Each number is 500 + 40 x the weight over its row's rms, rounded and kept within 0 to 999. Layers, rows and columns count from 0. Numbers have three digits each. The size before them is the row's rms in percent of the matrix's.

# q: layer 5 attention query, 64x64, rms 0.247, rows 0-51, columns 32-63
# k: layer 5 attention key, 64x64, rms 0.241, rows 0-51, columns 32-63
# v: layer 5 attention value, 64x64, rms 0.163, rows 0-31, columns 32-63
# o: layer 5 attention output (transposed), 64x64, rms 0.15, rows 0-31, columns 32-63
q0 075:485507457536547439504523529494499568473468501484485550508515513449477540540490443469580455519513
k0 077:469495483477510492467540547531468499459520491527519489521524512606501440515538545448559433472560
q1 069:488475502468478509547520497538492527429551581477573484455525537521509496537467511494498557550463
k1 067:519492501459508484511469535494481460440507582525490535418506451543497550439573537463468567461405
q2 072:480462564500526560510562498466472490551495505499483517534557532413509499522469521514587506429464
k2 079:537494564489487512450561476499477528511433506539487511474512478450497501530559551508563476413527
q3 079:476461423555461475488569473491444476495538430472484459426455562505478491510492507491510491513492
k3 085:502491480576533412514512554524427501460452443489474499543504537536467449559513510550505469453522
q4 072:544441513458454402531487519527537438449522555498488535460482505480546537500460512510493464450505
k4 075:519519483491458421564493442540488504455553541537484483492470523430531545513476517527514547409518
q5 068:482493462522559496463506553469410499504455473514485486488530577504502453594522546474511450514487
k5 082:500485464478523561437522586533471526455461549460477459534567510545545491516483526503463560527503
q6 081:506457542517505490462461535521496496485540504556597542545485555376519483533512486551535489487461
k6 081:485501517483474579463507439531571505471493533575535504464512547467546495479500519578488514528510
q7 079:570510569549482524487533499557467451450484468521470525501474441507563581440539457425455527495411
k7 079:571522626533574536494504481518519532488517490488490514555412485483530553444502489543515510454502
q8 067:488522496417436515510463531417493465586534519519523532497439544503534505562477545509570528497464
k8 073:524440483416451458500529462512520481483471472477576500429459447432508569529467551507494590543469
q9 078:516516479459455490523531465542497435505484478526442524537460447469460559484521514429534484392570
k9 072:580498520485481516491509505525520430463530441370534520488466554497460499502498566491548401541553
q10 074:481517570488483570508487499532534495526622477448488556458532427457488505527489480516515470529522
k10 080:481482592499493501602488505513455446554560544515488440444478452529491519479537540558577454469583
q11 073:555511493445456450517475544538552445538519504522430460489509543495505496602512566561511516510483
k11 075:500434442459506494482512507509497480513479475461507520487568449492546499549484524586539496440540
q12 078:489449517472431433508499458499464540512472456539533417505487441572536497515528465515471370503505
k12 088:487465570439479453496437508557448495539477479535512459559483467517477422498478437463441520449490
q13 076:498443427502529498476534503522445479464584514548407577529530525532535551421497522529480553476519
k13 075:432420495491461501498528463540450531489521540493462505609460548440515502495527493542564538481506
q14 070:465524514517451564439573480462534522516444517506505549433556545468496496489504454510530529485531
k14 074:461504503554393513536585515509524544525489527525512529474528518491508546453499503534495401508481
q15 071:445511447465419472417493436507524517520500564525566500510524490560501463484545525540558502484472
k15 081:463496450511492498611514467475481590522540492478553522513448556493479464509583498503491486443451
q16 071:525457464509510483536476534464549478434471479511471554531451436511541495499579571547556471470469
k16 072:540477527496558562536567552497455441515479523493479529494447455503503481526523484495544543465496
q17 071:471526518461541457525506499531548464463477577503453530569460587475532476499439395532491520526463
k17 079:467512517441471589496503454467498488471450586553470485495477518500520559544471495504442521535536
q18 080:493489463495586575429453494502547458558516531469518581458525459502473488454458500435498530545575
k18 092:467495441523517582496543485467537479482477457512517521484549454434442489401498474503509471542503
q19 083:433510521426478485558507502564466498480454486557482517432466527527477480575548432447496473515530
k19 086:517474553481558430497467507527486513558460561525493516491481525541518447535446509596501496535521
q20 072:489563400477510471518543538487550503498458492488500476468489563462474547563472497544524469510465
k20 079:453612448511437456485525518477493461478437532493524482437453480494518572587454515503528463518510
q21 066:516474472537427498512537577490474462532488491459483457551454427534524493476464515561548547493567
k21 076:529512455520529491552499473542549462531523497486516522471474488534522533438428529567591543524498
q22 081:512454482476508475528538428525484447445591565525495452454527515462494529509583500523469458534477
k22 074:508499466509480479570474445530495460483524579543562465502540463492516531485572473557506529530472
q23 073:525584524445428501443475512488519505488473451509518528560566484506453497494503515420517493556560
k23 075:506535500449430553515450554500503524552473505409472562522539464509509493473485516483541517504526
q24 084:536442522512564484523532452623507457519516484462472552540497522504516514561523503513487539402469
k24 098:545500474487500552430501446514600516548549594459451542514501474456542538524436539575495555550468
q25 072:493463535478536462525501539481489492492459522394500519524484536578568463502537544454436509479445
k25 071:535498531491471549484507507457469407497534594480473540491479489487542425536436515466485572516444
q26 074:523481496464528480489526459540588480522547452578544501563519516519611447526470571471505515566569
k26 082:452480439472498543532486434545553503417572481526578469515486461423496489492501485531537459519501
q27 077:398499483514537502605469492460560483486542538512466480542446466490460555505482519497485467512566
k27 081:427488472554559514526578557541539492439550515500482547499518534502456523578510471481478422506521
q28 077:476520495491487575553492558534562476435523490556454548537516545509439449543529511534568494516465
k28 079:479481533528475537462493492478462451479581467550432452533532536489512563535485548495535447448492
q29 078:464468479530552550483482599500469488417550525517523473456486490522479482515484453480522499487490
k29 081:456469486510485467504515473475559469501488587522480543564551508553435529516463575511488549462529
q30 071:474449530536443448474514557543520503548501508495514533493551538496496476540485502543495432519542
k30 078:524453522518577456456442513439470466537509541472531540450488438481477521473433469590432496509524
q31 077:489491534497511469431527448439532533463496500547400492523504495559492443546481544546428484522565
k31 075:513446475558499498480504513577546508486525479515478461517469458451496398538496551493416498575555
v0 078:529543492449530527515498444472482517570461531562547460531485492502494473419517587492494499491480
o0 100:449488450573465459520496544530476497464472445448485479505447552506494482532427480485508436444489
v1 104:474506527501591592542513520574504533588468516523511531491500510479549566500504525449480482507468
o1 104:515474466548481425535547498529485524454530526514502467502475570496492427506513501604494538518503
v2 097:495506563444498507484475522486506494475580558556509517406493477559547574487526472465502490593494
o2 092:537511500491484518503526483474524521544459419507444497590519489473452421510495549485520477427595
v3 078:522503513523515531566506512493517564537528460491439445417477505434497529474430471492542434492553
o3 083:529508542451452452462510456533461474451546543498478544552468562464471491582547535504485551552488
v4 085:523528514488447526508535564448509467491579427543517483571460525496448527471517484437518527504456
o4 087:492487431469561422454493445562481500496467575431440547489503459503550519486398475543457491475500
v5 082:513564458464476497581487420464606456484551451507501527475511601460455565523505536471526496506500
o5 096:505431546531564453435530519525409505482471529478463483543507490626527443518468519492435463464508
v6 103:516500492457517471459521515533526555434472421517457482481539464525513509599509488547500457467502
o6 103:527493518459461507539482470485492489509587536427488506541474504517494493384505535483526594526483
v7 100:504469531467448505544504522521477571505500476612532497449472427497506503515433448513485418533537
o7 099:554501451497521557531481514485465516455503499403439517524526497450506536525548540487557588422451
v8 091:522473500480470486531514485532511493473559413546480489457503455513570583432533535534428506521514
o8 098:485527536518511456444469548502457521545488565485487517522465521535407480485510508370533485460526
v9 084:602464529498491516502485539472567538504592477563559538496595460511464480537537516467487543492483
o9 086:490528509512499435461475538511480479475441530453473450528490516537504526474505528493442517547531
v10 082:501563497504558445444614532452597481466485464530521570535461505457443528489563507506491485545587
o10 076:488488519493513510567450484581505485531484583462546507496543437508511471478413494543503523462485
v11 085:515448539499434504515466501565496505557494574525493494517477465508485505505483500509427477541441
o11 098:441499493535543518548507495434524549519505407468457506473532528506505492477513489491558505529501
v12 078:550581550457496487488503518519580534444513511508456532524476432465512459573527445440533501518558
o12 081:500431504581463483468524565543465490567525501510479554510583505499406500485528558535467499501562
v13 099:489496479496527497534485548503529491322452519439489536574479518556506437507494531459486534604501
o13 108:515552510515449509505550468506468495570532489464622438418572494467519563455549473505517490455537
v14 092:481576530450499567515444542485450507555499529596510549485495565452527521521542440479452485596547
o14 096:582503454471477462480559461475549450488505492491416514482495419524541467562458571564488472437531
v15 087:437477567479470467571544516495501450489515478536449512576548441502462571532497452441543514495492
o15 103:556529493532517514466418524478494548497489467499552537450528514561513441503461567512506618443507
v16 075:444543425453534486531439519513513520600544473525498531498510536494511471461530565505551545512565
o16 080:530452601541459536491592508518482553458482529483450460535532447508520526526444448476422539512457
v17 084:502547424455432510510474504481456599436404552507535503463500496470488465543439448541529558498466
o17 092:528466516587558575553558484558523444442531399488503498492480444473534538443512479504515444537513
v18 084:524501578549490435544526555509565499488510525533409533499416519590483493560422510479549529529526
o18 085:523453459519503480491486497465512532571500506447599462486577457513477505452560505454517506519453
v19 095:494560464586497491502522485564458568560454487482494514467496539448504468523527499485503459542450
o19 097:545450492453501481548531477528547425487518545545542493447436487471548576488494510476475512485490
v20 091:513486539474512454556512509430453506546599493547485595444542477528471551527484478532480477478469
o20 100:568501473514454540443456501494546498509438498466491448612467521465563501529513536498546542522478
v21 092:470474411521519588542495497498486485535478469449547393501450531551427480492527504521505496479564
o21 103:498484542484516462518459444535546520460524535609504516476438513492545512534488493567487540529464
v22 098:516471496488545513526481494486446486471474492464454449480443475565595511554537539391539427458547
o22 100:478543453562421542480494487501592535492496518515636513510480525462503482429479503537465501466412
v23 088:576569550490484547441522479452473489589513458498449507487472501513554503508508458531534460472487
o23 090:487459467484523540544460534576581546456529509507540496522502485477470487471491518500476532517561
v24 080:478415483518505447447414509580459474447512485582538451495527489490417503462510484542534483504521
o24 096:516587439486463544491548503449499482526469534463521453492533472476507553474440545441518523546555
v25 088:502586603458506471510513554497504563484443435502475495541470508521514492533567413538479550455463
o25 093:530441418543467530482456492500565489519591533492493514483567448499526499449420578479502529565528
v26 088:547514495451569553533440524466510519531484499435527473477543485511535586511538519538514475441481
o26 091:386490409542469505433543468534525528456492486557455529477504580524479462478462450453517526523546
v27 084:522460502499550557475544519535487472477490499414461476493519541497466527436478522451486569541481
o27 104:421569481470484479545485518433504547492536481571587526531554504523478492501538506512508389487537
v28 092:475449501459491442437528461466536496509553465500581404441494495546489468510514553489557475493526
o28 092:495516543487531566474497478494506494507433510488462528518516541454510527455450460537434537530425
v29 087:509523473483494500545515583501564471507495559488520495492564517445537576491469468520494458551547
o29 096:466440516559561505530489443500457505482527403531452507512439486524526393430518481454492462448492
v30 096:527509500529458468425475446498441436473500532489498472570486549489550515494534503484478496443486
o30 098:431523427489508562535563484515571523553451544480504474456437436502498494474485509494534534567525
v31 078:510446500416527526515522511469486466530476491496491459424517530417523508545476466520434546531551
o31 100:464480461525474488548452490557516497482545440514488488575500478525499494511549536489490465453461
q32 115:440521519540489460514496526548470512560481469573530496525518511482410499529521468489490442527551
k32 120:491494527487479489420415530477549501556422482494547536530497508575538502530512528501483482464545
q33 125:441411495570526463454497462517459460530496420506471476448523443487489518495533512494489463512531
k33 118:547482472572512450510513523489474535497440441521461467504499475499470529452548480544442491572634
q34 109:492561556499431475529582559501508515542436457433486480477512546463531542535497473471541467432482
k34 104:535594554552459528497553478512447486516501517449579490487484546560480580488412511520521533485514
q35 103:563564542453460518497437506443518456512508500496489450551465471528512464541467564511516516574501
k35 102:499549495470465561516460451495538468559476455503592468484480460483559477409500498446545596517479
q36 135:535577519557535444461547495451452482507515509430446469551515509509484466488548521512470492475492
k36 130:587505565495491473496444528457419489510535513425469538556464533477498528518482559486507511511546
q37 115:541455527464510540519472534490480445537497505455522498554502557494484473470498485500511506465441
k37 108:578503492518527562392507451480540441512475498512459522529456459465517546500496526516494509528464
q38 118:519566521495492491512490424501468525465512549506552472477523449443561571522524515546505469526439
k38 124:513497523490482400513552520490414540483548450484557515522472498474530555478573404448518435508507
q39 114:533476423478465431537486519508525479550416459462450480500417473596428486567434573508514494491515
k39 116:546565446517565499459453602527518422559490472437492535483489448503529449491448536488461580495483
q40 110:469460497535485479491486525478493515449563548465486504474539615481558516519499571539459450551515
k40 110:405488499493505545470579473501487486557533526555481465457490539519488514530583516514538526559532
q41 123:521473450522551504533547467481518478423538511565510550559477465560522436450534543429482539513574
k41 115:481450516494452534512456417528517536475564475452433524575466507466515463412508451508533504542444
q42 122:479453479476584463534474549536508441454526516510427517536403507534517558451575501518433545542474
k42 124:502450561478569498508513459502514414505477522507465569492452518506548488491528472515475522555450
q43 119:473477448485517478494419464507479501581463484530490450469514490500471478579565520513488507503457
k43 118:473470529482538430501460516417503505602498551522517545498529420495496465520541507536503525571473
q44 122:481442579474472536533494590569408450456530504484496517443540504538504491468482449456421453505535
k44 116:516441530486512499508507494628503495519494524480455454564524489527485486522461474554441509542521
q45 123:480537479516486509497524547523468515491503458432497536513475476536554536456520494468532547506432
k45 130:464570568508517544576428488530493495537473470450501533491475529583499526514540447505504503447487
q46 129:390514532484481442556523532522537515436521547591537481497431518474490551482473476515514472526487
k46 126:496486514445515469527488517544447451457451531543554480487405565555522436528490478548488466502493
q47 114:418526504554402473484572462416518516487491465513490516547436502506496455484458491498493449521533
k47 109:492535513567548440526469506502458579511496402519452466534461597531488419495487503434474520473551
q48 124:512526571431528527542503571485510471489464511491527496508553496535508526557483449412516485556447
k48 114:442529558470499470472465500515500544500505562548471502502476442622473509547469480476463590551457
q49 103:501474551497435564550500469534420574539489477496460451521439516518416436510546517489455517489484
k49 104:502482558520536471480450496546482507501489509521463476552526504544556383446433453507509520490553
q50 125:431476441456455437522464514565468535434509530533569509482541452517491498517528447495502444496495
k50 110:470451489489529432491495522507512516531488511471593554468502579553443585528547484473436483468495
q51 099:520528533474499528476516491498477519535418550536495537460549459532505567524495412525392518549538
k51 104:489465505550489483489481487539566441455452508451589512439508520448511555454480439518463494551466